python train.py --n_layer=12 --d_model=160 --n_head=5 --n_kv_head=5 --head_dim=32 --d_mlp=320 --vocab_size=32000 --activation="geglu" --norm="layernorm" --norm_place="peri" --norm_eps=1e-05 --positions="rope" --rope_base=100000.0 --rope_fraction=1.0 --qk_norm=true --attn_scale=0.177 --bias="qkv" --tie_embeddings=true --parallel_block=false --extras=["capped logits"] --init="normal" --init_std_qkv=0.0344 --init_std_o=0.0344 --init_std_up=0.0344 --init_std_down=0.0243 --optimizer="adamw" --lr=0.00361 --beta1=0.9 --beta2=0.98 --weight_decay=0.043 --lr_head=0.0195 --grad_clip=2.0 --warmup_steps=441 --schedule="wsd" --decay_fraction=0.551 --decay_shape="linear" --final_lr_fraction=0.02 --batch_tokens=65536 --seq_len=384 --doc_mask=true --train_tokens=530400000 --steps=8094 --dataset="wikipedia_en"
Each number is 128 + 32 x the weight over its row's rms, rounded and kept within 0 to 255. Layers, rows and columns count from 0. Numbers have three digits each. The size before them is the row's rms in percent of the matrix's.

# o: layer 8 attention output (transposed), 160x160, rms 0.148, rows 82-159, columns 40-79
# v: layer 8 attention value, 160x160, rms 0.153, rows 83-159, columns 40-79
# q: layer 8 attention query, 160x160, rms 0.179, rows 96-159, columns 40-79
# k: layer 8 attention key, 160x160, rms 0.154, rows 96-159, columns 40-79
# gate: layer 8 MLP gate, 320x160, rms 0.157, rows 0-5, columns 40-79
# up: layer 8 MLP up, 320x160, rms 0.174, rows 0-5, columns 40-79
# down: layer 8 MLP down (transposed), 320x160, rms 0.161, rows 0-4, columns 40-79
o82 089:112098133138207118073213167170128155130128095149119125100101176115124165135206155151134104133099169140147105136123125121
v83 087:148139169172149107125170088085130120080171101057170133111174141090144152106118156066167160157101120136122147074177135165
o83 090:151141071099157115126144196123175117181105107061143136184147141097113174161118111122125142073079145146129099103138085031
v84 088:102172125067175119126139113084192125063146094099128166152142105110120108193091091089139145096090143185194216147162099133
o84 094:120148155150159141124120087123201115068097121110143094164215144090122151186130089157115117131126124107147141117159050113
v85 097:127120110150111117076152113159128093116126139081149105152151143097131152106121099000088138137135087150128137131127131130
o85 102:108138064184206123184152135130162127114092091092125150164158121133092139095088122077150146146117103112151122134141135129
v86 090:130124183072165113120121115066098149109118122109117188129090167068164050108142055131193119139090179212106135142090117123
o86 101:099127132119143106119163106071155146127126123132098152128151127088166090146145120181112128104074175188127115119051124089
v87 087:154141132091085081152109142154100141163130147150069136128116109142175118150119155160140123135119112110109077157148187102
o87 090:137133159102065119131128134182093161081100141126135096116083116153138137063117090168096095167079118072171126106165150140
v88 097:156180152115139156119172148156062130173130099088163202093154153127120115072111136157136127126081121177158139107074121144
o88 096:089136127123223100142128108164135070150116114134081159104155113116091144139152121096104146169125101140128147118138125152
v89 085:142145168174140154172119098162107080084104122175097149123113119146112129079125056152071191125132157154058140127196097132
o89 085:089093128144192154195129126130133111144118110134112088160150084122098128163174114182132141158081120166161159143159155169
v90 096:098185157119103151126150152174162134183113105135157149083121085125127152108116133113085169067146113177096148178115113147
o90 106:142111145141108156198095157157152137221081149066099167064080176155179084107155110145144137104157081142138108144114156146
v91 094:198118164097071173138087112168062140147158156204121119062148089123139125146130080182115111142183132125162142100123139145
o91 100:135105045102074118145132101144076131148151153137147128130127132112154080144161144110149131137202156117103128129117122147
v92 096:131045116089095049154096135183062121127132104167125135000173090117119136133129132076128084106123114094132116116167100171
o92 098:167172159123107064176133136121100144164174087174060136140095109134143130095129083072126158142121075106132146154197092154
v93 093:158210133107170102118134096080141151191159143138138121200123158163068106121081121209111063133119099113164212130123123104
o93 094:144200127114130154111085139169098133076170150142130161134183127136090178122132080092151127116105147110113141090091122070
v94 088:168163125139137088049106152133094115139155122161099129120129128102154077101120154133151121125124140105149153114141157165
o94 091:079124117147179082126106129146126138130116071115151098151100087199203129101197139092105077204133081117120109146179204184
v95 089:087161021169074107105136141131086110110136159127100123038181176124119085156115137122125145103134168048155145177131097120
o95 093:104163058132159138096158165146190192123136119077116094080088168130107141109144125151090122069165105104167103136146181132
q96 089:097157072087129096125174143111200132152146117115097097195162147104095143158151158139196151150064141176115116102076119121
k96 094:200168179160113161114086144184102120088078124139129141129099130155178131147116147088137142071116124079147121118136162122
q97 090:087085159127140091110165145095184105174164092113121113181129058148121116195165107149172133131186124159159099172074092148
k97 093:076136162126115148108063145118156063121174124107155086154150132118130099112125104148126201075101141157134113164131145120
q98 086:122150093067167165156108166200135145195098100129117162153143172105058113100139216145158127085121150239129121119102189116
k98 104:105171137188098113123206095121056141145163121099102166137099137155156052113139192135126074126088141130098164112125088135
q99 093:071109166114179150114191139112147171147101114174109180118072081142090146164130125091198102140082118139116093147104115092
k99 087:075149113173093079126127101137171107116184117112154130078133088143145153156125127101139071074126118151093171139131119131
q100 091:110171198147110147132135145082109133136154123164114181130082137119125109140112174120053135127111116108084043107141078148
k100 096:095121126160155140144098112167148152070129118156108114096090154105166088077136102072171140123132038169147156103125115146
q101 091:104125140173209066157168118075096130095102180078147110106115164151152150140132099121103109096145149094112127120159157145
k101 085:066172083143145144124171143115137145123108151100167115166095128182123110156113107117112133116133071136108139146083180095
q102 083:112139103142184192105176114113071103084133097098183108148112155097138072120115131167134097083162165101167170147150126162
k102 086:138156126108122134141220142081172140118144188140083182116093100109158153118107106131080080129061150102129158076127130124
q103 090:087118062115081152074059151131136104108161071147108120134119122121137147100120140184205143117147083116132127106116179132
k103 094:144122105060131148117042119133188161106131124144124131138148128089129085129128100129124149101200184118131115125117065148
q104 086:175133160149118135168123053108068082135137138113135182096140181107168099121164130140105111175069072051152145109120117114
k104 097:140192113187209131136146146132124113139167143124151134111111146132157094195102051151153143133140110132086110064131090112
q105 088:120159149134088164062096114175067121143103105128156146046151089140158168093115125066139135149153171093106130183166152169
k105 097:200170129118138114128110179154174074140109144110157134109165107140135147112176143124103142111089068172125097098152142123
q106 090:189179155141126137125164163113092172086113174115109150076121066175168105165140098062105140141111143111085174157174145096
k106 082:096096150187103133153133087114144109133121115109160103066105088128131148134133104148125122163149058135145091100141092178
q107 087:107156114093142096122122185143137202087129130168156149111143128119086127124100103113154122107161147226167152155131153142
k107 089:146049129085095215102040133154134131131155160147123118107089141099096128085096114084180073140091147132150153093163110121
q108 098:171126080117131104138139177107111202111113160134117120162141116147093083121113134089140110103107122168054169093091134153
k108 084:180156107104107171131027153189116125135122098146115089109093146127113142103111099123090099094067209119027123088131120124
q109 088:075110112106125178125109131138157181074144122172184081139162119175087114147088091137148134101143130133155134086109113148
k109 079:131150114076058172039109119161157166136209140113110109077126105109152114118091109136176107129153152122202138085082160144
q110 096:182119182144131118181115093103131153133097137098127117105134114133146169092189137117111134179123141144100120122136121072
k110 078:126159163147137107156160091111114127136095192150095101163109028101152149164154130073090132131130146130139118161161167136
q111 091:177102136106165111178151161136138155083080146112139123101120143127117128101171079099185150176145199164095083199139119101
k111 085:162137108096132195127142092153123089122110146162112113086120101104122125093104123064180144113104139140158136172164147153
q112 095:179113153120147101154168059122120124146173108141139157135145147158090115156146094100142116141080087134177189054099164126
k112 097:157175176133148105132121063155121138100178112139138162144127193083126127104112101091109131120104126127129173140183103145
q113 089:051161104086150198137083122148168159123129138163137113075108080138100111091133116152148110159118134113094096059087170147
k113 101:079178184166149125122134029151178107116132138158109171110118042130141188113122098093113097138068137101147125101130169130
q114 096:141110138114086148136113085080101103099113163116157158123115121097121074062118161137097117149091129084110151081144123141
k114 082:171115141122164151215115098135110088144160110137077115090150179082083138081089136148117172149121141177132135039148151149
q115 106:067149063147148104154067128079138131134074114131140132133106122164111131113117120117114118145190104057128143147154129129
k115 081:108221115109147152145084141065152178167083110170108117124107135077108122133150167166091072099191184106122153122141085121
q116 113:196140153125146043151130076144100093114165202107153129136164103146101135078112157152075123109084158062082076089134140075
k116 073:149120178080083074153172068168106096129116151131159129155160100101149120090154139134176137138108151124104102080150178116
q117 113:103212100151134172172131122099131114100125126148148129157124116096116077126177111128108119136147117113135164132127118174
k117 091:124173152107141108153110126164138209100144164088150135106091084095057156104133143063077093171095123120164144096122136131
q118 093:096111144134134138127108080183099137154121125115105138131154154085103136188155116134101164088143184235149116178117151173
k118 096:146114118129181153130111121164083129169119116122153148163088178098105127154159173128117141099143199102113103192141141139
q119 085:132149119101113137160095151158106177136098131069145176142104091223131119105113133096133152145171131138144123096092160103
k119 102:166106150065158141131093118183120106128064149082144183143077112186139149127102146098121151160056123174090137063068167083
q120 099:171171088151116119089154108132108111074158074114136114116122141107164125133155131120113114144127096090114157148105183148
k120 084:131050111144143181176123078186134082123140110053124159097159140177115138084162142125128137121125074180179062121123119088
q121 101:113142095157124119163111136116081173114143143130080130129083143166087059143143136148116127128153182124114133151123108157
k121 102:093127154172159149133099090122130146079089128176095121140086182047135130085126152148156145127145174148136154145115157153
q122 097:093158169129135194099070123101210110119142120106170135116148094135132092122162124160157181100085111098182164102127099123
k122 093:131144144093146135057095158137157174147114099116126159074164087087096149098114099106121151123101104127160107162116150154
q123 092:135056130097101075089211135141108103139211135097086133135151119085190255105126141084119119139137125101120139122091144098
k123 108:104077070182124140078140146089154114073119100091159098121139079096168144115155141099159142147147096119115122121092091095
q124 097:111119187071085124114171085132146179130120168140173107114115087102163179166142133112131150127171160096149090135133140120
k124 089:113094130062136132165159141109138108127116186150139113146106121072117161191119085091145146148165130094113100133116153095
q125 098:099141128153088154154119127074167185156103132159141095145115085160096117112094116101164139110120114097137131125120170127
k125 097:080067089162116117103171084061142128202118089116157090097090131145067103123101182082186126147107014107135102098122176128
q126 098:201122162095106149099200150100161140144130140097160093126145174173166119161142134149100117124148155109160165087106136109
k126 089:220141110083129105096129169171147171115076158079113056145142133133196091163096100100156140128140092144167146124114173139
q127 169:152127147092083081107113126114088189094169153120104115167141104190098120121077124118061108071062112116135116124134093122
k127 099:126094176124071098125125119178083171131130117140080185106171127122155065142126105164152149123109140197127126114119132200
v96 080:080051145128106108122137074154057133147110084116082151143110170106176118152113132049118121153108105125095165181129109144
o96 075:160165102119132157078120177130142175137155171167130152161142130135060156139081142188130154032135161109142082081113140151
v97 091:077154083124121126147126108169152138127104099136135161114153160109120125170160136200141101130142074148183157108148171114
o97 101:181140168120076129119136121112168114158163161123124103142103138126123137103118156118111154137145139133118099128122114114
v98 087:156093143114119158163106082137117140135096089146158097162104109106085160137172111150132134145117115061176128085155068075
o98 085:089180093115124095118123138079175088120130158073151153119171135144194104141127119155135121092154144150086167133110171117
v99 082:095094170150142083116121173123133127197131136158133092150184086117152107103132071067146125196136160060168114088172127106
o99 074:154177114122082175154148050093122153101090162108123116105070158148157139122134122158124145106130119196120131169120116139
v100 084:096105099162103120151152110107134129173175172185100198103167081131136147087090140115127111148103116140096113105110190176
o100 094:129117116104146141091095117143165136115060094106130118150142161134060128184105132150130179087131132114144082146132142149
v101 084:121145145123160115161114078121171096171065186080089131210137102109191147149138115116120137112115123021105131101133163191
o101 087:137126145152131129105118176135109147132189077113088093103140178111095125090179147140099132123103119207124131148153133109
v102 090:093059122150108144116143110107071069169144150126132138139112151136198132118121078107183133135125125073157067121108125151
o102 089:150150136124087118152100133181161148103140144188129143155178127107058121150113178201166122069142138170096134084140099125
v103 097:122183148149076136142103146121150118161089129138124142074176115092161159108139092215189122150123107168125153162181174151
o103 088:142087171114127070182124091125083112103145136112063130145113119151131118086173140077084112144153140126178128139139094164
v104 086:091091050123088129095109148099099113130098102153113074182194140179143110128121156096210124131113128154160084208203145159
o104 083:135149147151119104129109126115160147183139190094135157107127143079094129164067108156092114119121123138144135077091097104
v105 096:127167109087137118137108095102164099135107126136133077170102187145104124151200176227155147137116123116148118140087156088
o105 108:136133145173140137120129124149128118124125146112107142100134141100159117109142096110115130112120147143119147138146142157
v106 083:147099159158162084162134148139118111091098149152080119213116129120117126134110162149155116190121112142143140118071191170
o106 076:095138112178106124079114151119113162178158130131091157070194116099140128118083135156136161078160123168115122166196098138
v107 096:119139179070168096132084117082173159166141152148167092076071119094146165173162131098180143104154122136121143128140106124
o107 088:154082096173131159162174139175119103085143109072105110137121127123154108097190131158094100167096121143095124108119149092
v108 086:210085170086094121145109129145077109123092145096120105148114099146113124122112142207204152096137156120181133088139158133
o108 080:069171141182110130128102139089216137132114088149163126096134107132200136187181138079100111139079106152094142168104135123
v109 085:122111113135069101145142144147145110145151113156080182134108107125094176153099110115106142121134125110159110138078169171
o109 081:155150134180191145138094158134102148143193165127152055136162135140120089096111172151130123139132117138109079124157093122
v110 084:174093093095131151140149152170094137099171165086133100100112160146152097119122170100144110121113165153182156153085056137
o110 088:119158148136128121143095124083172117156009095153123195117132083132097142092098064129125147163116109094103136118146136099
v111 088:084130181133093080130101080093135065084155113114171102190133168132132166112134157075097129086156120145139101147139090146
o111 091:077117150149154163154129132163085143167128147147075149107072129138199101192127108173157153104103165190160094138135127108
v112 092:150172146161097161166097105150097140160142077121139106121210136157087111109116146115122149108126084134112115157134141151
o112 095:109111069135131068078155172097099155137171161095132112140126114121123125111178124136108065192138132128157124121111159140
v113 074:141130114113143153141122114150133085116100147131141174197108103094131140126087144087144056126109153116142121137133158162
o113 070:155139139179148096131095140117139211165104102107098114093172141166088097148145125159094160164106111099113134121145147117
v114 096:182105085128141105106130089123104131116112149133126100159134150082163111114123160114122132109104124129002036096100140082
o114 096:080136153101163194150095114147161157133098111168109156101106129169075134117097095123131139124116139140162174154127142143
v115 091:185053096118132131130121126121167143063076123097105098117070095071149140162142096107151189155146180104104101115080108096
o115 089:113162131135147137140117130130148088162175139159117136150152143150133123090126132116136114093104092135148109142175139138
v116 085:081188101115166117065108110128144120135125096119129129163204108131142169121137111073124130141129098125118098159124119143
o116 080:159085154132163122161164105148112130144108186147129155095051119128112095130128123150079124130096164150168156107151131149
v117 090:076210131100120069132121106154128159105081087113126113096106088150151135131160132119069107125151098101088197109133018110
o117 092:139059121131091159147126095081133067105166158139101133129117155115129098121128116126159172187111126154174095149163182102
v118 088:086128117150116088168092138172160025147156169159142153157185115141124129130133175136094103108143119168121120085172108174
o118 085:149106179085116137102168103098085132086198084084146136155093103142159150190084109138137136132103149121149122129123118098
v119 096:120109158105101101141129127061178134109145177148097138140037169154167135129159178105140100130144157165122073173138150147
o119 094:121116134158150151156112106192116106154134127113111114103206123074136129140174095167125156104099118147140114113141119110
v120 101:058082179123145106150144112106163103129119150164154156201166126148183133144168147106190165143146136126168106120187139136
o120 094:172136119154103137146124119137101112153174139097117108096127156106139124123146128173112121131119126163113118137111116111
v121 101:070100151112165114123091076135122161127109165137088079199119084087199149143110101080190165139121159095142170132053137182
o121 093:134133106114101132129166170088158117119137130095110153081136189130095104142154121135109171118120093187107089164187084105
v122 084:120146128119172083158156098126191173052144139160099086082099111063134119132121160129186118129149081107106114133129094110
o122 079:168152110125142172119137143144115089196074096065154142128168143171075160126092075104078133101150181154153131114132162081
v123 090:139140139132158162138237137111063101142133118118207140082097097175144111134129085084145107134101118079126080114062126119
o123 091:116154085085165139112084128155149160118133149139082136188142148098066099135159154176086148095167117156092200140128154119
v124 089:119138146147125086092151069140105090167176159156118097077084111111090139109127160081197121147120115131127068117097154102
o124 084:117103058143184191148135165097089199123044115118100132191142147149118099106116109120098115137157153133100184163106161164
v125 088:112140098166173143093135129120134061139045100093119095154085139141135116166123105058149081156128102202071181094138117125
o125 087:135122157100091130097107178123057162074183161217101138109121110110097149121103112161088112092118190087138130144110067116
v126 090:118104106108118147078064182148154146143112132143219101118188140121140145094127133067092126174144162169105145135133158100
o126 084:149178110134162153191172106097091143087114108089082149114093111155150128183171123131134116117090108101115098111110101117
v127 084:094116129131093138108163153152124091086145201121098128160175143123134127152139117148179129125102128171190109103091113142
o127 079:158151141133132110150062102115084095157174110153145130133101100148125167139098112150069083161141164108090125166153146103
q128 086:084084172154110113109120113187122128101127100178117086119172142193075065189146112131133133127126105159085124111153127137
k128 069:090142118183154127129147146135171142142126122141149129185111096134121128108132141145139096169224166142109102160036063138
q129 093:132088148154075102177132158129148121101124121094103123084156103116124132120117099131153150136113122065120110146165149129
k129 071:154107159149120090121052074135061112151138144137110136109097078124139126158135148116097119093010093135093078152102125147
q130 088:105148109105081158041129107110142091094125127177150135150144145155111088189134154146101122080111108138115168123117128151
k130 069:128143103154107119118163138140149183158167113081127088211083117144097135099151134133136106136192122138160123070099092092
q131 092:109140157142083123138129104118152110104109122088075135116202085129104137171107123147120126132087113073112112124159143126
k131 073:133105160125070097155068117140102125143185145165064127080080073126147136146148132087149125103040119149095088169080094160
q132 092:143105115121176098172151171117101132162133105128155157108106197120133114091103140123120173099160118145162115142141106115
k132 078:136122077126120158089163141146163108148100100103182126167158159121124140116134150123131119165192110117149155095161163120
q133 091:151165118080148164075134067140133144078121177147131098175132111079126161144151101114124116126072104145113186131105068091
k133 082:096120121196127111158090170107057144139172136137173122123106136113115104110120142073135114173232128149163083117080161126
q134 091:090081137123200136175178144118141137175075127151159123167087193206110083088115117168174145104176158162126156135158110116
k134 087:141119127128128118135178111122148123129164037096134135044123095135147140151137119140117089141148094142175092115138176118
q135 098:132155098113088129091117109101161071113085113126149157122126128140100113145138109108130131069134157053150118112163167160
k135 084:110129133141093063150091082104156152160169114158052098079093050151087141160150122099102142147062123138092109167117122135
q136 094:159096151158205149155113128130100119169166135155118143152127178087124161119108108134139175139181141155159132135096089086
k136 083:104203078098098126123153134137122123065112085091197096117150134149082125119139139089096070128175149141104120165139139151
q137 093:104124101125079148136124077100160091070046183128155126120127099131101155115168115105095145084081130096123153093148150154
k137 083:124136178129115133106078116152100133147177107181077132097087086125181123148101098134162132147053123102115079172092123128
q138 088:079159104108121143076096092117147141113118148173143106117058121122172096159150114108147095092119188147138115132088187143
k138 081:066148149109064112112084091156128109129151101197101116120121122172068085111118093158137108058066114171118115144113075140
q139 094:109108128135039169103092097123149074086100117128109116104080136096173122156144133118104114116110150078116107104160142186
k139 089:095154231138095184135153072187103134093120144137148080157137102124175087143085092120202156146096186140197133129145171135
q140 098:076097172125073169140136076132169073120097103135132135118128119136170101107133137144116155074121159127150145105206144171
k140 075:101168137082069160068099114168150105115134094216081131091120081187095090173116139188130119087067101154147076154069082147
q141 084:135128122159118110148134203108115140167149101113138150145202118104075096108116155149141134138188109102122151077126113136
k141 085:215131095132173137186191173153134151188143145031144120165160153132144155132140127160153164167172105109160144145148164102
q142 083:128141094164118133130106164110079152124129088089084171155122091164118108054134206179103128161130116103147112160103191122
k142 117:165118166229156114133124150098085140129146097073151123150097112109143134091121158128136090185156121096115149168160182131
q143 103:157112166132204135128158135146155160191093159112110132156164137169110136158158081147168138135125104165127131117116071084
k143 076:193109113113179161156122175163098117117184126101115146092120124102134137093137114191107169188128132137138164176125152116
q144 097:110156114170158159146203097074156160147088080080178130148105171127192081121149137153166143137150091156106146102172133094
k144 143:130145117152176144145160110042111145080129099067165122127104174078140128118126145146134126131154137140124163109120126111
q145 094:118144171140191093141137134166150175144091144166077113129184101122101154086099093105092125121174126172077107149119109126
k145 119:100173132137252166137127092064171162135116074163132093130071108156167129144134123121137144127107093156123132120125134154
q146 102:165133143117056112098149112124151147134167115113173101140106126136130137149112087028146119158091083100192136044095178091
k146 127:115184114135125117109105154152151156112182122140160100151124108145155116116115081108134115134123061118154133093142148116
q147 099:107090127081040171037124159090103075125096134097197105190161125186103141142081083131096108114134125083145164080104153094
k147 164:118101101092059158077120148137112079133133117068187122138131138201090131110134105116129106159096104093157137064130150125
q148 099:200096246107111086167091136140117108130136179107141154128107063123177133121147173082152121186110163112126092100151181140
k148 135:224091196110125113120106124156093106114097108124151115106132093180146118143141119112120151175076134170127130092107224144
q149 091:132164127192128086131160077153138124136150121136129136104187146137125121106138169123120123144080123112096153052116126125
k149 124:212143173137088076091132141163115104159092142104173108153194159144113115100150117100147134160125110119145122098132192115
q150 090:111123113116072137130146151058143169116077164116119103121105137206087102039150117078146144164123136127181127150131074113
k150 113:120130137089145093100120110111149147124102139122106095041105127184105140131146144138122129173132083117136086106101102080
q151 096:101110096154122102173198109099117102114149181109140087109117148118137082117142116175142163137099129130222099146142082166
k151 155:085102132143137107138195085136158139134133137137133102119081168076157059182121138135111162089102089150143109112157060134
q152 098:146133118134152167150086119142139108178098150143124128111175137072116114137143095166179224094217129142145134141174172134
k152 140:163085091125165152141055108111125073155096168143091134156137170078121148135149095154165152098129159115114124131160096127
q153 097:181113142069127151113134148126110129113102108114124111124119153165082097123160057082185106147099154189147100183085093095
k153 141:154112160056128139136085118162110094134115167121113165163124125147119116086135103134131150117140214123175091144140095162
q154 096:109148082087116148124086125162147171178133076152140173094143104179061122066070116094159134107112129121140107173127157160
k154 141:091145105109119156073039137191131094168116074109105151090133102161083153116109125137157156071131096104156099125125135108
q155 097:110119102178112053182122136077149130135115089140067175095116148188123068158156072117137141138112063174166128108142144139
k155 153:128086099186157162162131140071112138118106124089095124140133191155103095121116128127174184147122083144148144084111119131
q156 100:154166123140111108098089126139131133126135111147121153121121091092152132105132080100056116131102130109095162119096196135
k156 168:121189189149141098127065123159125206110156119150118130178159091098097158114124139103058139123115171122107169159117192141
q157 099:150213174134137096127181122162087162116149142119163099127125079184110113151113166110077122119179177145111174164118160143
k157 161:153210139103147098119118132145104188091105135158131130142139069181105164112142157128031108086162208098081165177139159158
q158 102:078093087087149105118183057107192121183084140087127140103119094229146117110108175133132153135106119127155073118113129087
k158 166:081159141114074126079194103106105116174140101059114157129138100232129136147111180134090101166101095150151113136081128096
q159 097:175127127200195117172163130092131188094097124057106107155137168107148149154122162113070090126184142126106193169159184154
k159 158:174143164183228108133179118142106172072118165160107084168100122101150124142129136135088112095129178129110125178136122138
v128 113:134142139113100120112061159094162134108167090182163144138153193092107099123126141182157138135132077147069164110162122120
o128 118:078130132121124129069052148120162145129162129165094124130168198065102110123113126205130135130178046104104184141165131149
v129 118:106157096126145150082078105109148160093133170121109132135178110152168152135164138169090076086149072113095145124118131142
o129 124:132118102183189160133123105090137184126115160168126105151141127188175165105136152193080098153151066105135130105086078174
v130 117:121147174095164101100166055083074097167155166138187150172125176141163160159154074170125170093109158077177110074138155151
o130 126:142179186082158102088126099123069099156204111128187134105121166070149151155142102173084162092110148057157159079143089144
v131 119:111148102158124036130161132105144135151173089095096092180146165133122063085138167124215117087123088116109153146118058156
o131 116:127095098130108092123156111131120105150170049132107111158114158139105078127168224133180143098133091086109116148073119152
v132 123:148101190086147143173152067171133143053161168097175089159107131147145138151141134100083116115114131094171178118143089089
o132 126:177097129064094186098161101215075131134096177101127104150146090177148164146078123121134155156077166118172093115125103083
v133 107:131134072110136110164110098167099155107149141114149084161101100113132098164139123186152144095114141163102164097146136148
o133 111:089170099104104129072122068169165154115133153105132080167158101129113081163149129203112174094133124138056191134101087142
v134 114:126181139152136130144094102128103081129116144125080192123116157160089116145097105177103163101092124151072116104171146184
o134 118:089151099145109160157120123081119102124096131154115144091165124224144122112128089187166171090077094151095135139153154157
v135 114:168160102113087113114146160120071155157137166157076174168117153140153097112148160115130100089160100105186132159166100177
o135 124:187136154106152073122182186123033157167161177139136142134111184154153099119219163113100105059140144132133102128103114119
v136 113:161100180135160085112141128055121138128119125173105155142107142156175100152113092164107152143086106164094149120106144137
o136 112:152041170152094091139158159074099162109124113134168098132160132117202169163146129139143149083108139147134173096093115121
v137 116:125139125154153181123123236115105137132143160146092065104119163166135097131148120230146104111145103171122150186164115078
o137 116:081167087128149201128121204128136106110147127104121156113166167159163091192173110135151143105141110181175134195136157140
v138 112:116128162162136158112164160099067152092155120160089162167104131151134140097162136109071164092090130150176140096108104146
o138 116:150092110101150145128136151142126129107131125134130136154110162122113175056192168127079100115073131119126188103106126110
v139 109:134150170132122099124110079113152125094108138137118106105138157145185146140134033135106157089144089164078171047158125138
o139 118:179104087090128118211087112094153122113135128166111119070160125094134143115120073131176176091139069173105135047144089124
v140 120:114165066155155129134176157123190140122141098106120131079128172163092108135099144105108116164119153149159125112146131066
o140 126:086121141141148127161140107095128143111090092097147175087148164164137117148177148121131135132122122125164138098171080093
v141 119:160112129116148106157114103172100140115184108166100125102163139113087104125137156251107145115143107121176161142127150132
o141 127:165131101117151124144076138164114159050170123114141104136153094127081131147151130116155165140134118155130157140139185121
v142 109:137113118113099131141088145129187100152114112083134105157120094146142129165181142138161170094174135084153096122141140149
o142 116:178070133133094095111088144117159096138122105144100097135109094179108143156140092122109144127165095073162111108146163173
v143 122:142150132101113155142149126136141210180061175106117133164124125131053151114081121128057121111148117123146162086139152072
o143 110:108130119146182150172121133138146148143104103129166147130065126175062093130063134096107103095139128166155145096116079120
v144 109:152096123108095109109128137043094173120145114146141164118118178169069115170151199102156158131101128042124101153117112065
o144 116:148149197100131110095076115053152145126098118104141135137171160174124085157154165075094132099109110134102123147136120073
v145 119:119132121157101138165095120167163138183169132126129124066147153160141104098151109100105116172131114152143128117189154079
o145 124:147132157180149111173141090137116087145109130123152132145139109133135093107136147149146112154138148124100127095195181110
v146 114:110122174122112165107171146144129146079092193184125102135087127186112090056092052177160137127109134150145141134107169180
o146 127:086123131122139158116159119142152145094164159176143082209120141150117085108121105117139132100070151121186125101106118180
v147 109:120098146131138151135135133098183126106164117169197103145134203143165156114130135117161152097108120148156103175108117082
o147 112:104155168137135113126095150153161137149135060161129116164182189155159133095159168109148175070145112165096066159121115099
v148 109:142140095121134145139094092162106140144128106068138069100113139129117082139177125109109140114103130125132109115112128140
o148 119:124111076100141138163136102144120185125093142093127068143118112122109130164139164087139135079084119129101109136166117152
v149 115:114107089133143177074118090099132124106148114139173140105111174152113123122151138089086111115128113107142146177134114091
o149 118:144085126123160148116124102069168093154118129170117184142134182156089110104179140102063183105114130110151109148158090102
v150 122:083157164155130189107151199132161160105177127118142138122145114113122108193122117136130094098155136167086171149161153141
o150 095:142144144142132207093138176154166188087170111140156134103127122150137156177149139101098106130175126160119156121130166148
v151 117:145135087101118126075134104111108131100122112168126094145083184146171112098081139127179152173128221106081129216131120141
o151 120:182126115070099135132140086092076181065122133149114138144050223154137095115126162118139131165104193175069116160134135080
v152 119:144178153183195090080124099125132141132157047200074153088209165162129166116147181105140123129098128113149080098128125077
o152 102:123144107142131117147075123092132114122141117133139105108186161151129138144048130109119114182124072088122088139136083069
v153 121:105088110197092169095140175120103156125100148150141101137127096081109138121167138167026149149151153097156133157118094129
o153 112:073102121162180157089133152172127186118100121096133136124128138120138146080124128140074170177171092172150128172164120114
v154 117:095178136112063118109113069150125069128123131157135096124175130133095149139131146148157135117127198109110154150110169117
o154 123:131182162107085113103127068170108082148145087176138069116147154093087151120114133130167135131087142152150123141095110132
v155 117:096125161154126083125115116122122170091154121116117197181205140111144116122164179175087082173109172137164140135129109144
o155 105:114110100115122077133075136088133181137119090167154122124105139115126114142158176130049070159116115120138100161128160120
v156 115:127133158157113109187083195121178152137094124080113168075143085135125133179118102115153149145134102152159110120129105104
o156 113:139091144122114110148112190102204205132108169076096154102107144130104174188116120128191149113119083094170090118155111110
v157 109:106176155163132118128154135165177141125145126124094170121168151186133180081125180130141130098135109162079109065097095131
o157 115:121139101142132134144143149119142106127132114131103137137133110148191132109185131131178146123113110126102117064107116111
v158 106:082142143113144125079143123138115102114163147157108178145097133158157135162151097136175170153160154169124094138072155074
o158 114:108105165125109122122132162151136143092165159162080152169103148157142099099164153187178131100127128153151071105151158077
v159 119:153091152157072101074139146123125147156120077130145101144116113150124082155130109135174106136086169080116118094159114165
o159 107:142133161188154107054176149152127109141125060107147137126155141175106136108091099143143170131129154107112121109131086095
gate0 098:055145094155143105115149095126154124107122172162111094195157085111088142152151160186142125132197141128129102147149138130
up0 105:142116110113114102183159145131098130115096040149102136126146163078166161148083135124186128166130131075134182061086108137
down0 108:131109093141154123114099122167144155115122140168103099119214178142072164068141137124066092136139117121167111116135095145
gate1 102:118111140111156130156172078128147117166091057129166159099156172156198204080120070099095160153065106141148204131126158126
up1 094:132098080174067172126153141116076168103139111106161141099127060126060076181103114201166109137154114127100143143192155176
down1 100:136110155079146110158110149081161062166082118192080146144074120121220189082104132071097176155123159120190120082114116068
gate2 106:113226120074102146155106107129058143122177157137110080159180101157173129102160046180158132120135091155168157111115196149
up2 102:146097090138121147179135117129155128126077107136136094179166106139136094103082119108147119084138144098080181106132108158
down2 106:056073100123168107187184148119111149138086143114133146114162146082116147121167163099115124182127122087115121050147199114
gate3 102:137178208119156162131090107075085119083167255123151117161119120104115129116131104148068073150117104132143108120136124141
up3 100:129083178176148157130139139119077081140141134157131137148140181130180119088098116159143168164142207146111050133083190147
down3 105:130148140135087176089111107120083134089088180100151116143106191060166127083142113085087116118103126138084133097176097113
gate4 095:153115146149156150093126107090103148110167116138060111118125068108143099082152150103107065171169100127092118130094089095
up4 110:158105075142118155149107120115111144093145130112208083105092122106080130084150132178104100166131147082142114148159144141
down4 113:106106191165166163151096114098163099176127138103105129188146076142191145118152185161120126177181086091071065068111108144
gate5 096:139139105156019069143068103130076148135150159082115131154133083089087101177120155123185113102171173114164108129115142077
up5 103:108127140104142117115123116127169148180121143128120155137161186158199150087155146125105123117102099119151098093142188128